Each number is 50 + 15 x the weight over its row's rms, rounded and kept within 0 to 99. Layers, rows and columns count from 0. The size before them is the row's rms in percent of the matrix's.

# layer 12 MLP up, 640x160, rms 0.323, rows 394-415, columns 0-159
109:36 45 49 35 60 33 51 49 40 60 31 58 52 64 29 42 74 54 73 53 61 46 53 28 44 53 50 55 76 59 42 40 66 40 28 26 40 38 27 45 46 39 55 71 53 41 51 73 65 43 66 37 39 72 50 33 58 45 52 67 58 54 68 44 40 53 19 36 32 31 34 53 33 29 74 78 29 55 41 05 56 45 76 53 37 47 66 66 33 76 61 50 40 43 57 68 64 56 47 00 37 47 32 49 34 54 54 34 52 54 24 58 78 50 39 64 62 44 56 92 59 40 38 56 41 39 58 31 34 60 32 49 59 62 82 77 58 42 73 30 52 60 74 50 39 55 50 51 56 59 61 67 30 52 51 56 50 67 49 23
101:39 50 67 18 48 33 42 54 38 50 39 43 42 83 60 40 53 74 34 52 68 51 56 73 50 56 68 53 42 68 63 40 46 44 22 54 54 60 59 23 51 53 42 38 46 53 52 35 32 66 41 32 71 62 49 67 47 47 22 43 42 52 70 67 65 26 89 39 52 34 61 48 39 64 57 48 48 39 26 70 35 43 53 31 57 56 51 35 33 18 21 52 38 50 40 17 32 58 65 54 43 73 24 61 43 47 52 52 67 67 37 47 59 61 29 90 54 56 51 33 22 35 65 52 58 11 41 39 79 50 55 70 34 60 46 45 39 47 73 69 38 41 74 42 21 68 43 58 34 25 52 37 55 42 69 69 58 43 58 58
101:47 53 27 41 54 49 49 49 62 50 66 78 34 41 75 60 37 40 61 20 80 27 58 42 48 25 47 56 54 73 35 28 45 66 45 40 54 31 63 68 39 42 58 53 83 49 40 43 46 28 59 42 49 39 35 39 36 61 53 54 52 65 92 65 63 26 67 61 32 31 81 50 29 49 51 45 36 59 32 58 59 61 21 54 23 73 39 49 41 48 60 57 54 58 50 21 76 40 24 47 43 63 67 60 47 46 36 82 17 46 28 42 56 44 39 33 35 62 66 36 61 47 31 56 62 36 49 34 48 66 52 38 56 79 51 25 33 24 46 48 47 59 68 59 52 58 69 53 24 69 48 77 36 43 34 62 48 54 75 61
097:60 56 52 48 71 68 45 57 45 40 26 64 54 32 25 51 79 52 51 60 48 47 51 55 55 55 60 34 50 18 46 63 39 35 47 51 50 59 44 60 69 65 29 71 44 76 35 44 47 40 31 55 43 63 13 46 54 57 54 51 37 27 53 39 35 64 43 57 53 76 30 42 32 67 39 55 66 65 46 78 24 39 47 58 56 60 10 47 43 44 46 40 59 50 39 51 56 55 59 26 37 56 30 66 34 40 65 71 47 67 65 50 39 53 60 58 82 45 28 26 54 53 16 63 46 69 57 44 27 48 77 37 55 55 65 76 35 57 40 48 40 26 67 40 41 42 59 70 70 53 45 64 58 00 13 49 49 41 76 56
097:50 55 52 48 53 27 50 26 55 48 48 66 41 42 30 58 20 56 84 67 49 35 48 49 43 70 53 61 53 77 63 29 41 29 63 24 57 36 73 56 45 58 36 14 48 68 44 62 84 17 31 50 47 59 49 42 46 31 27 42 49 66 63 74 46 59 45 80 57 60 30 53 33 66 30 60 50 64 50 53 37 59 47 32 56 45 48 61 38 57 65 47 43 42 59 49 55 67 65 45 45 36 37 27 48 43 31 25 39 50 68 40 17 78 23 37 46 36 65 54 49 39 32 68 31 43 47 51 44 73 76 45 64 48 71 61 51 61 39 45 54 75 71 60 48 44 42 77 72 49 46 60 34 63 32 22 10 30 58 65
100:61 45 60 42 44 62 61 62 48 48 55 45 50 34 67 58 57 18 52 53 56 52 54 20 36 64 62 50 67 33 54 52 25 20 70 45 46 65 92 48 85 70 43 61 30 60 55 48 42 74 51 35 59 60 46 28 63 49 33 35 39 50 41 44 46 83 26 41 61 29 59 56 30 48 20 32 56 39 62 64 44 63 57 55 55 60 63 30 40 68 24 53 73 62 49 64 73 34 59 57 71 94 55 52 42 49 45 52 52 45 22 72 63 40 65 42 49 29 63 53 47 70 57 49 81 75 61 40 38 40 86 57 59 41 36 61 52 26 73 44 63 64 53 46 77 46 63 52 69 50 66 54 70 52 45 46 59 76 36 65
088:71 31 45 60 41 68 45 39 65 56 59 47 63 51 53 54 37 45 47 48 31 61 44 41 53 48 18 55 19 68 51 49 68 47 52 19 61 51 40 32 67 18 46 49 74 41 58 54 68 59 24 63 69 23 34 57 44 33 41 62 68 53 44 36 66 52 43 52 57 50 61 52 80 42 52 63 46 69 41 95 44 78 64 37 33 64 69 39 46 43 33 63 46 79 68 51 27 53 46 62 24 52 48 46 15 50 78 62 55 67 65 70 62 32 37 76 46 49 63 64 50 44 42 69 40 36 36 49 56 10 58 43 65 62 43 49 40 43 22 56 57 73 47 47 40 32 61 45 49 62 50 36 84 28 64 68 79 58 42 34
110:38 64 61 50 37 39 56 54 53 42 43 29 77 29 53 89 50 38 57 54 53 49 57 55 54 76 50 23 26 47 63 45 26 45 45 41 53 43 50 44 52 49 31 73 57 42 66 33 46 52 70 69 40 48 56 45 53 64 62 58 42 39 56 64 43 31 44 44 53 28 58 35 40 58 83 64 52 46 44 52 53 56 46 53 42 32 57 18 27 58 51 28 88 59 38 75 62 50 38 40 53 89 35 47 51 43 47 58 66 56 51 49 54 49 69 32 55 39 22 34 72 63 48 86 62 48 51 77 30 52 59 60 59 59 51 49 61 59 34 31 65 70 39 44 41 69 96 54 56 65 78 51 58 58 38 19 13 80 72 29
095:28 31 34 35 47 78 25 58 27 45 58 43 66 77 58 52 18 27 49 58 43 57 39 39 58 40 51 49 66 44 51 80 19 38 66 64 60 64 42 50 45 49 49 51 42 21 64 52 41 61 49 57 59 48 54 51 34 64 81 19 44 52 44 47 32 46 41 52 70 36 53 56 34 71 63 24 71 60 45 20 40 35 56 65 51 76 37 72 40 55 41 40 37 40 50 28 65 18 42 53 62 56 56 43 49 50 41 67 40 33 51 61 24 60 44 56 35 58 39 41 67 87 41 54 44 74 49 43 53 67 53 22 64 17 65 37 66 57 40 41 48 55 35 65 52 74 47 73 57 57 04 52 32 29 31 31 59 63 49 44
109:68 59 63 41 17 51 61 45 62 55 22 38 40 60 40 34 50 61 51 42 40 56 43 33 52 56 61 47 54 59 49 66 38 52 69 87 70 46 10 78 54 63 41 48 38 51 61 46 30 52 59 22 62 46 24 23 33 47 40 44 27 44 42 37 52 60 69 67 56 60 37 37 72 56 32 58 63 28 32 50 70 66 50 28 63 48 59 55 56 61 57 43 51 29 45 43 33 55 57 58 74 44 60 30 59 44 64 37 34 44 32 62 46 48 62 82 65 33 37 60 62 66 69 38 76 44 63 01 37 48 56 50 59 65 39 08 30 48 58 70 26 62 55 33 27 57 40 47 31 58 17 66 53 67 67 39 64 58 53 51
098:50 71 62 46 59 45 41 47 65 36 42 68 62 40 12 46 61 31 82 39 50 45 25 62 44 67 70 44 68 36 56 70 52 31 33 25 41 46 21 56 72 55 29 71 73 42 50 36 27 57 50 59 22 59 60 31 40 51 55 35 57 40 50 40 65 45 68 67 65 44 36 57 28 83 30 37 57 48 52 49 60 32 45 61 63 50 38 31 53 64 53 36 58 62 68 61 40 70 47 48 64 63 71 42 37 37 56 72 35 42 60 49 71 42 36 70 64 70 42 56 35 88 51 60 67 65 50 35 38 68 37 51 38 38 56 47 37 64 67 00 71 51 52 52 24 71 25 56 48 60 76 52 41 32 27 55 53 65 64 46
098:57 57 28 59 48 39 40 72 66 51 55 15 41 57 45 73 38 46 45 37 52 59 58 34 41 63 53 44 41 48 33 31 35 53 40 43 41 84 74 39 64 37 47 35 35 43 32 41 66 55 48 42 36 70 53 55 59 45 56 32 35 46 61 84 28 55 73 72 34 32 35 45 61 48 65 36 48 40 66 61 40 58 53 47 53 23 44 51 52 75 22 66 60 53 13 47 42 60 65 36 32 67 19 65 31 82 55 74 60 53 51 58 53 54 56 35 61 35 91 63 23 48 86 63 74 48 52 42 43 35 38 58 60 74 46 31 42 83 51 49 45 54 64 74 68 40 70 54 51 43 73 31 44 61 53 42 18 52 46 39
104:79 39 47 44 37 39 65 57 29 58 56 67 58 68 47 75 64 68 63 41 58 50 56 60 46 62 67 76 66 64 45 43 46 34 63 42 51 52 49 34 57 69 60 43 41 66 55 56 61 58 68 62 67 54 35 55 67 57 45 17 59 32 73 51 44 57 59 85 52 59 54 36 62 72 46 65 50 60 43 65 72 43 56 31 49 34 43 22 49 72 78 37 55 47 78 55 44 53 43 14 54 06 66 36 39 48 50 74 14 25 59 72 61 69 24 64 34 45 48 22 45 64 52 76 55 30 62 38 66 55 64 65 26 34 41 31 64 43 57 49 63 51 34 24 42 61 55 62 45 14 69 21 44 38 60 48 53 45 45 49
108:65 83 42 43 53 43 61 58 57 58 70 32 57 54 44 49 21 41 46 37 42 39 43 60 37 58 36 43 85 40 92 46 47 62 51 50 62 35 44 16 56 68 64 42 49 44 59 54 31 61 52 57 58 52 58 42 40 51 62 41 46 54 29 55 67 76 53 41 56 45 38 33 56 31 43 36 55 62 77 53 29 26 47 46 51 66 59 53 74 49 42 49 35 94 65 57 81 83 31 42 48 37 57 78 56 47 56 62 60 64 74 61 50 80 90 35 31 52 40 34 67 68 46 42 68 64 61 42 43 30 55 29 45 27 58 52 48 47 32 55 16 49 76 72 59 37 52 56 41 54 51 44 61 43 34 36 20 31 53 23
112:41 45 51 43 52 39 64 52 44 47 58 67 45 35 67 33 67 32 29 39 40 51 46 41 64 99 51 54 76 55 75 73 70 58 10 55 90 34 52 40 48 47 40 48 55 59 56 61 38 32 45 32 62 61 51 41 52 90 40 45 40 65 26 42 52 51 68 38 28 48 51 49 64 60 67 63 71 84 60 49 30 42 44 63 33 40 64 50 58 74 52 47 60 36 49 11 52 52 64 33 22 70 32 45 57 45 68 47 51 75 48 45 35 34 36 64 55 43 27 35 50 59 49 62 37 29 57 20 60 45 71 38 25 50 61 38 66 33 28 48 40 43 45 16 28 45 47 66 45 62 52 34 48 56 49 60 51 76 34 45
099:59 39 41 38 58 43 68 74 76 33 29 52 45 41 50 78 76 55 73 36 57 59 62 35 40 75 37 60 69 49 40 59 58 67 50 59 46 73 31 84 50 45 48 41 28 50 50 46 60 44 74 58 27 32 08 48 54 55 55 58 40 46 14 45 65 45 56 55 63 77 51 31 53 53 41 46 14 10 48 52 35 75 73 50 68 52 61 40 65 73 39 58 63 65 71 58 43 46 44 36 53 29 60 46 52 63 51 60 33 63 51 67 42 64 49 32 41 50 55 32 38 69 39 33 12 61 58 29 40 34 44 37 32 55 28 25 22 34 60 42 33 40 37 62 41 42 40 58 39 44 51 57 30 62 74 43 63 51 45 78
102:31 71 27 27 63 54 34 59 48 45 34 49 54 65 40 57 30 27 28 56 38 60 60 42 61 55 62 29 59 49 72 50 45 80 30 52 62 55 63 37 16 41 51 63 43 33 76 24 72 55 38 37 45 47 26 60 33 74 63 21 50 47 64 68 53 34 65 46 49 52 55 47 69 28 51 46 60 46 52 44 10 29 63 58 51 32 65 55 28 64 54 52 44 13 50 51 49 29 58 57 43 66 80 40 72 72 27 62 56 39 33 46 26 62 74 66 30 52 51 49 68 55 33 61 49 31 38 42 47 46 63 65 71 48 60 34 48 33 32 52 46 48 25 77 42 33 77 56 45 34 53 50 45 81 34 73 41 27 37 51
104:65 78 54 38 46 34 38 70 55 58 83 38 74 23 45 55 63 63 43 78 63 47 28 45 40 38 52 55 45 50 66 40 13 51 62 36 59 39 60 56 34 27 37 33 58 58 68 41 23 57 70 51 48 56 21 60 39 68 47 27 26 45 64 50 57 43 58 46 57 52 42 37 64 57 30 74 80 54 54 71 51 34 55 76 68 20 73 64 69 54 48 41 53 64 77 65 27 65 42 51 31 61 65 59 45 66 52 54 33 59 50 72 83 34 34 60 69 67 34 29 64 32 82 44 68 51 77 56 70 25 56 47 57 54 42 45 23 47 41 33 45 37 37 31 36 54 37 52 50 62 48 55 43 59 62 62 58 28 28 62
099:66 47 65 29 62 54 49 55 52 30 69 49 20 50 47 34 43 33 61 30 46 37 69 25 46 59 36 60 46 73 26 63 34 79 48 58 69 51 64 36 54 46 33 94 57 61 59 67 56 55 47 41 81 69 33 44 75 55 61 44 41 56 37 51 51 21 39 60 77 69 61 60 19 55 43 31 58 47 62 37 39 26 87 72 41 45 65 24 45 38 49 72 53 42 45 47 48 30 39 57 64 42 60 45 47 64 48 10 27 72 41 89 41 61 61 72 67 45 43 36 47 62 62 37 74 63 49 50 49 46 40 36 35 23 38 56 62 51 42 49 79 70 31 59 39 68 44 40 44 59 42 45 56 76 53 56 54 62 64 44
101:47 58 78 41 60 49 41 51 69 45 35 48 43 69 69 53 61 78 48 65 58 46 67 60 41 41 61 27 48 56 72 55 44 47 47 40 70 54 41 37 49 53 49 53 54 42 29 39 45 55 43 41 34 55 37 35 39 90 38 65 53 38 73 30 51 72 52 27 34 11 59 39 45 72 41 45 56 37 51 68 57 59 22 31 38 29 74 68 41 74 40 08 35 21 45 18 40 65 50 28 47 68 88 51 70 57 39 17 55 39 45 51 42 47 62 58 46 63 69 69 32 70 36 45 67 50 34 46 42 51 20 46 42 25 40 32 62 26 37 51 48 70 43 63 50 47 33 75 38 53 55 46 34 46 58 64 69 64 48 24
101:50 40 41 49 52 89 26 44 68 57 49 62 48 38 69 82 46 70 32 49 44 61 46 64 57 39 70 37 63 55 83 80 73 38 50 53 44 60 41 31 48 70 49 61 55 37 54 54 38 49 54 67 50 41 44 45 35 76 52 32 28 65 45 29 68 24 39 63 58 53 39 48 43 55 59 36 39 57 47 77 68 41 71 52 76 35 56 42 38 68 58 62 42 25 86 70 55 55 35 50 35 35 32 51 38 51 64 69 35 54 43 82 40 38 50 50 68 66 38 27 26 51 67 56 69 60 50 36 35 59 27 69 48 12 63 35 29 21 58 29 61 57 58 28 46 39 72 34 56 60 65 36 40 56 52 44 33 83 39 62
100:45 64 66 21 59 39 43 33 43 54 72 63 66 36 79 26 49 55 40 52 31 44 68 31 47 40 81 36 73 78 64 52 45 44 56 45 56 53 81 60 33 64 32 53 61 19 53 43 66 39 63 41 16 79 61 57 45 50 44 44 68 20 40 83 57 43 31 46 45 71 21 62 37 42 49 65 51 29 48 51 06 46 50 50 30 48 46 34 30 71 14 61 44 28 78 62 35 53 55 33 41 48 52 40 52 50 60 50 40 70 47 63 54 44 39 70 44 39 53 55 39 49 57 29 47 68 55 61 27 45 34 28 41 59 62 36 39 74 69 44 83 45 69 30 39 44 62 49 46 48 46 52 48 60 43 65 44 70 65 29
# layer 12 MLP down (transposed), 640x160, rms 0.141, rows 394-415, columns 0-159
098:48 53 67 51 45 67 22 40 40 45 74 63 93 20 31 25 44 60 20 29 46 57 61 61 67 73 70 40 61 32 44 32 42 65 47 57 59 53 64 53 43 28 44 42 40 82 32 41 28 67 42 45 48 56 61 37 53 41 67 32 34 64 47 61 39 54 91 35 47 69 50 50 46 57 66 28 70 58 68 15 58 37 62 42 49 37 68 56 40 47 70 42 59 48 54 43 46 55 45 77 62 77 28 59 51 51 43 52 42 62 44 44 50 59 46 47 58 46 63 04 50 52 75 72 50 69 22 48 43 44 44 24 44 74 31 33 48 46 68 62 45 48 30 64 59 41 41 50 71 56 56 42 59 43 64 53 91 36 36 44
105:47 51 53 66 38 56 43 65 39 61 67 59 24 60 55 60 57 57 33 49 45 42 62 51 27 24 42 52 31 49 42 27 56 53 72 34 33 61 38 44 63 33 44 40 37 34 61 40 44 42 18 39 62 80 74 62 66 59 11 42 70 56 42 42 42 36 33 66 54 53 78 19 50 52 57 64 34 68 65 35 39 56 28 56 38 53 52 25 44 58 65 42 49 40 72 50 46 41 42 45 51 59 43 92 93 78 51 51 67 53 50 66 38 54 64 65 60 62 64 58 58 41 41 60 55 32 33 50 50 22 43 33 49 25 64 71 59 41 51 67 44 75 68 59 42 49 32 61 28 44 35 40 12 44 36 76 81 63 34 38
097:44 54 41 36 44 15 41 45 57 54 27 29 55 74 61 54 08 55 63 76 55 18 70 55 57 26 39 42 50 51 60 75 56 64 41 41 40 55 22 36 44 11 50 49 56 50 14 47 68 43 39 45 77 51 45 44 49 57 60 56 64 70 44 63 57 59 27 61 51 44 25 65 61 42 33 26 60 37 33 43 37 30 58 32 55 40 27 58 35 22 53 57 58 58 52 57 21 71 64 41 56 45 51 35 55 34 75 73 51 49 58 28 55 49 63 29 43 64 36 22 53 32 44 50 64 50 31 43 48 54 50 51 54 66 69 63 47 30 72 52 58 64 75 47 50 48 46 40 29 34 85 02 55 57 52 58 43 45 55 57
104:37 43 68 59 52 51 33 27 39 23 38 75 51 73 39 45 67 23 60 58 51 35 07 47 48 50 65 55 67 40 68 52 56 42 32 42 11 62 58 65 63 49 40 54 42 83 63 37 31 59 53 33 73 43 32 45 80 64 65 56 46 54 55 30 72 76 41 57 61 80 66 43 26 62 30 52 38 66 48 74 40 31 50 43 47 34 35 24 39 66 34 51 52 24 33 50 59 32 60 33 64 28 63 70 72 46 65 58 47 86 25 76 47 52 50 53 54 64 49 43 39 31 42 48 45 60 69 63 51 39 45 52 68 30 73 75 47 33 55 55 54 43 59 63 72 54 23 58 66 34 47 53 32 39 45 55 53 57 53 33
099:32 95 15 82 46 55 56 44 42 33 62 44 64 41 31 59 35 61 23 50 34 65 56 72 88 67 74 48 53 47 45 61 77 46 49 45 69 40 34 48 54 55 80 58 52 43 58 76 49 63 64 40 20 41 38 57 41 38 52 55 42 63 71 48 48 42 54 58 40 35 39 41 50 44 38 57 84 54 54 40 40 36 40 41 26 39 61 64 78 59 71 50 43 44 52 64 33 62 65 71 59 52 67 22 77 41 36 66 67 69 33 34 48 68 36 43 49 33 31 62 26 43 45 42 43 26 61 48 53 41 32 28 41 65 59 43 50 37 64 56 51 50 48 62 21 68 40 46 44 71 48 43 56 43 36 34 67 54 06 67
109:51 40 52 35 44 70 36 54 76 99 61 58 51 59 69 38 34 61 58 24 33 50 58 57 65 39 20 17 62 41 42 20 92 51 29 64 35 52 57 34 66 48 51 63 39 63 39 42 58 56 44 73 54 58 38 60 63 71 38 41 68 46 44 53 39 50 37 54 51 49 38 71 33 57 58 24 24 75 44 49 40 74 61 74 53 50 51 56 78 47 55 35 64 50 42 62 51 29 72 53 61 78 60 20 72 57 38 47 56 62 35 60 58 69 32 43 61 47 67 51 50 59 45 62 70 59 46 39 71 34 26 66 19 44 33 44 41 49 54 70 49 61 57 42 60 42 34 57 85 34 61 47 62 30 63 71 52 60 24 55
083:27 41 48 68 25 51 49 67 35 73 55 59 36 26 52 23 19 54 45 70 35 52 59 34 57 16 47 60 41 17 59 70 52 38 54 26 57 58 37 29 50 53 64 68 73 45 42 64 79 46 51 71 37 28 43 44 53 69 54 73 32 33 50 18 43 34 52 51 73 46 44 35 58 52 16 45 91 64 55 56 58 54 45 62 65 53 52 57 30 62 75 60 75 69 54 59 57 52 36 54 79 66 66 36 53 61 36 41 42 48 34 60 40 68 61 48 54 39 37 37 31 48 56 40 74 47 66 76 61 62 49 70 57 40 45 18 29 43 65 61 53 47 37 65 62 36 52 44 60 22 44 63 46 47 49 44 30 41 88 55
107:16 54 38 45 24 43 53 77 61 60 48 52 56 43 31 83 63 53 57 47 41 46 23 55 60 50 72 73 52 66 32 35 34 61 20 38 30 56 56 68 55 69 59 81 67 43 53 34 37 67 77 53 37 59 30 63 50 55 13 63 61 48 54 46 50 40 40 67 59 46 48 70 30 30 62 56 57 13 25 20 56 49 60 41 42 74 33 55 75 61 43 25 62 45 37 25 56 49 53 44 23 54 51 35 70 41 39 67 85 43 39 49 52 34 46 49 61 59 50 57 71 63 49 31 54 58 48 55 37 77 60 54 63 63 72 69 70 55 46 54 66 50 38 28 41 29 45 43 54 71 79 42 42 79 63 40 41 66 59 53
115:70 56 73 43 44 27 32 48 19 70 50 40 78 54 26 46 62 34 43 44 34 45 49 58 40 46 45 32 53 70 52 54 74 60 55 63 42 60 52 62 62 35 52 42 46 23 42 48 38 71 68 75 42 91 48 68 42 55 46 43 43 57 60 36 48 57 45 25 63 45 73 58 58 49 35 44 99 26 59 18 33 49 41 46 52 38 75 56 62 64 46 64 27 61 53 32 70 56 55 52 68 67 74 32 42 31 70 46 66 63 53 39 46 51 70 39 45 47 46 37 38 23 39 41 60 59 64 48 43 77 32 43 58 44 62 60 56 33 29 60 30 38 19 74 53 59 26 16 23 30 52 46 40 35 45 58 29 49 56 68
109:53 32 41 25 56 33 48 55 41 53 55 62 47 57 68 51 54 53 68 81 27 60 38 45 34 59 54 45 47 57 54 59 62 57 63 57 47 27 45 42 74 44 57 21 41 51 54 55 22 23 49 55 44 65 49 53 59 31 65 55 56 63 34 68 59 57 73 63 50 48 47 59 85 64 51 51 40 78 75 34 47 56 42 41 46 68 82 85 61 46 42 37 53 60 63 54 23 41 74 33 69 61 36 29 78 51 34 52 46 21 26 63 43 53 55 64 55 77 34 63 83 75 64 51 54 38 49 55 68 50 36 39 39 65 44 61 47 57 48 65 55 58 37 24 47 59 47 62 19 71 63 42 71 91 88 57 39 41 25 60
106:58 45 42 44 36 55 46 61 44 46 56 64 48 38 41 59 56 22 60 43 30 25 44 54 63 71 64 31 20 48 60 42 32 54 52 37 33 39 28 67 44 53 59 59 36 43 46 36 50 63 36 52 44 29 45 19 33 40 73 33 44 65 49 62 32 63 64 42 63 30 75 76 58 80 40 36 48 68 53 74 57 25 64 65 61 27 60 40 47 48 53 40 67 74 80 63 65 33 39 50 59 40 63 61 54 63 54 39 56 49 41 40 44 11 38 73 51 21 29 67 48 62 20 74 92 47 40 34 41 68 52 22 55 68 61 51 52 69 44 46 46 54 24 69 60 59 36 52 37 55 69 80 34 26 56 72 31 42 65 46
102:46 59 68 42 31 51 56 33 49 27 43 70 58 58 28 44 50 33 47 70 44 51 44 63 52 63 42 46 14 46 55 42 51 63 51 70 50 79 71 54 72 65 49 44 66 48 41 37 47 85 43 28 54 49 57 43 56 49 39 57 75 78 48 70 73 38 39 38 57 13 59 34 49 52 73 55 00 24 59 31 48 72 60 49 48 51 43 38 54 54 57 58 77 72 35 84 34 55 55 50 30 43 27 33 25 39 53 50 43 38 55 54 45 55 78 32 62 70 44 43 51 57 69 27 36 49 43 52 33 64 56 41 34 66 44 56 80 61 33 53 69 18 67 39 30 58 34 62 39 46 43 63 60 22 69 65 29 43 37 43
118:57 41 39 46 55 43 86 77 55 41 51 51 51 75 51 67 40 61 44 16 33 41 31 71 54 46 55 58 54 65 43 37 63 23 64 74 67 52 51 46 34 15 86 61 54 43 41 77 65 54 42 27 24 34 59 61 50 51 55 50 63 51 22 64 40 38 62 55 57 30 70 56 48 30 65 63 38 51 61 39 47 56 48 49 32 57 64 49 56 18 51 46 47 72 65 51 74 26 61 30 67 54 24 61 44 44 57 72 54 49 74 50 46 66 37 60 43 26 36 54 40 38 70 71 31 89 46 60 67 42 65 17 50 31 33 35 61 43 64 65 64 46 46 54 62 47 66 67 42 56 24 87 37 42 35 46 60 49 31 51
105:21 55 61 63 71 50 28 25 57 26 64 63 62 29 38 32 33 21 51 53 64 69 44 60 63 50 55 30 21 48 59 35 71 31 67 54 59 52 70 61 36 38 73 59 30 47 34 62 44 39 60 46 46 88 21 35 35 15 51 64 54 39 34 54 62 54 72 61 47 75 46 42 44 70 55 51 32 52 49 41 52 78 45 38 36 15 65 46 51 33 56 64 41 66 49 35 45 55 37 36 33 55 56 09 70 59 63 77 60 41 39 63 39 55 69 40 58 25 56 47 37 50 44 54 44 49 61 71 25 55 50 58 52 62 49 45 43 36 30 57 35 32 27 32 67 65 57 64 53 31 78 31 57 75 59 49 52 26 55 59
098:58 37 52 51 35 58 41 41 51 54 35 51 52 30 67 52 71 36 47 38 72 41 59 46 57 64 27 46 49 49 69 58 82 16 63 69 80 57 44 26 38 37 39 41 65 41 49 29 56 53 31 69 59 25 58 59 44 47 73 55 37 56 54 30 30 86 61 53 41 27 38 23 12 37 48 56 60 41 40 45 34 46 35 32 65 04 47 24 48 41 33 59 64 46 43 70 73 44 28 14 56 58 54 29 63 77 27 20 53 62 62 56 33 38 65 48 54 54 59 51 76 39 46 66 40 60 34 49 48 60 30 40 41 38 52 41 56 47 57 34 65 32 60 32 72 51 43 63 71 28 53 32 42 47 46 42 54 67 73 56
101:70 62 48 44 55 52 44 62 36 47 30 38 46 38 59 77 43 39 81 22 30 47 35 56 39 41 74 47 42 63 41 55 57 39 56 80 66 50 48 56 71 51 55 30 18 44 39 51 55 44 70 47 60 28 26 43 71 49 64 45 64 53 39 49 27 53 60 42 59 52 81 58 48 37 43 47 49 54 28 44 37 51 53 34 56 40 69 24 54 60 61 60 42 78 26 71 26 45 42 15 58 33 56 27 59 79 40 35 56 77 32 56 64 66 49 35 42 65 45 22 69 73 25 65 52 73 58 32 55 45 62 79 66 45 40 38 40 54 58 31 40 34 28 56 74 52 54 41 37 49 29 22 39 30 55 79 45 28 56 26
102:56 36 38 69 41 36 57 61 43 58 47 22 32 68 50 62 47 67 68 46 52 38 28 58 52 53 68 48 31 35 62 66 34 27 51 35 33 43 30 48 58 33 15 63 31 73 38 40 41 45 49 50 77 57 49 54 54 30 55 56 46 55 31 56 12 70 56 62 44 65 56 58 69 49 50 63 69 57 38 29 62 67 87 63 40 57 39 33 45 82 41 42 58 45 47 43 58 51 70 50 27 54 52 45 60 22 37 52 61 21 30 47 57 55 81 65 39 46 37 24 51 51 37 54 40 83 71 63 32 46 55 14 53 60 69 44 66 62 48 71 76 49 48 57 55 76 25 42 43 70 76 84 55 58 55 48 47 75 31 44
111:51 45 45 41 62 46 49 53 57 40 52 81 60 43 49 46 44 44 61 37 43 79 57 47 43 45 77 31 00 70 41 29 74 68 59 56 44 50 58 52 72 55 66 73 59 59 63 39 42 46 62 66 86 42 54 68 51 82 38 38 42 46 59 49 50 62 58 70 52 53 28 33 83 32 76 49 79 38 39 48 56 41 49 45 60 56 40 55 42 62 80 29 56 70 39 45 34 56 31 48 54 45 66 21 57 24 42 22 58 45 78 29 52 52 27 43 45 26 55 26 47 26 81 56 50 30 32 43 43 43 32 30 72 48 44 62 50 75 65 54 54 56 60 35 49 73 55 72 65 33 27 53 50 29 54 43 48 45 52 69
097:75 55 59 44 59 60 48 61 34 72 30 51 55 36 41 62 54 40 45 51 48 80 34 62 86 54 70 32 52 53 50 32 33 37 25 42 39 53 43 28 53 48 58 55 46 69 28 56 12 49 76 67 67 47 33 53 60 35 32 69 63 59 50 49 49 51 56 52 82 70 53 41 58 49 39 50 44 61 41 35 81 32 61 24 46 41 41 45 12 51 30 73 51 38 62 33 36 63 52 83 42 48 60 38 65 40 18 52 57 39 55 56 43 42 40 56 57 44 91 70 50 42 49 47 27 83 39 40 56 56 59 49 55 14 50 30 56 31 65 70 49 53 72 32 75 62 63 56 63 45 54 15 43 54 73 42 44 49 71 44
097:56 48 84 66 43 67 64 34 51 51 39 39 48 25 38 60 34 37 33 27 57 42 49 59 73 47 38 58 67 27 33 32 58 41 41 42 57 58 62 51 31 72 55 57 33 40 46 60 41 22 57 80 56 33 71 23 40 52 45 58 28 61 62 49 49 34 29 73 40 45 41 49 53 48 50 42 24 43 56 51 14 52 45 71 44 64 48 62 70 44 65 58 87 56 56 27 12 56 61 38 45 42 54 47 78 65 41 59 59 63 71 49 47 67 48 39 39 48 37 47 24 57 53 45 18 38 33 63 59 67 65 57 55 78 53 70 52 58 36 46 25 39 22 45 60 29 40 29 79 51 25 37 78 16 44 46 60 53 38 43
094:51 63 44 35 34 66 43 40 76 62 65 49 37 14 55 63 60 43 62 64 68 29 60 48 57 38 40 56 38 73 60 40 27 21 71 57 60 40 57 47 61 34 32 59 55 60 62 62 75 67 50 33 44 30 29 74 44 70 80 37 48 36 69 40 75 61 44 49 44 55 49 44 53 59 39 35 12 76 71 97 54 60 52 37 23 42 64 44 56 38 75 47 89 25 43 45 53 53 30 43 26 59 48 30 32 34 53 62 64 54 54 70 37 38 30 57 31 49 42 53 54 49 66 39 43 60 41 60 41 42 39 45 58 39 34 57 61 41 69 29 54 38 36 42 60 62 41 21 33 20 40 50 49 64 59 61 43 45 68 80
096:56 74 72 41 81 80 32 66 75 48 57 50 61 49 57 29 67 35 44 63 38 45 67 38 34 39 82 47 69 33 73 45 46 55 37 52 55 45 50 54 54 42 39 58 82 71 40 57 59 33 82 39 64 65 34 47 46 68 48 63 46 42 43 32 49 55 62 47 59 11 74 40 12 21 41 25 35 50 61 48 33 52 67 46 37 37 43 43 67 81 69 47 52 25 72 46 30 64 36 61 46 49 32 51 44 68 36 42 46 55 57 42 64 46 59 64 65 53 80 55 45 71 64 64 66 69 46 62 59 38 49 40 62 05 76 42 42 59 59 49 35 36 38 58 58 61 34 50 44 34 58 43 65 77 56 50 43 20 51 54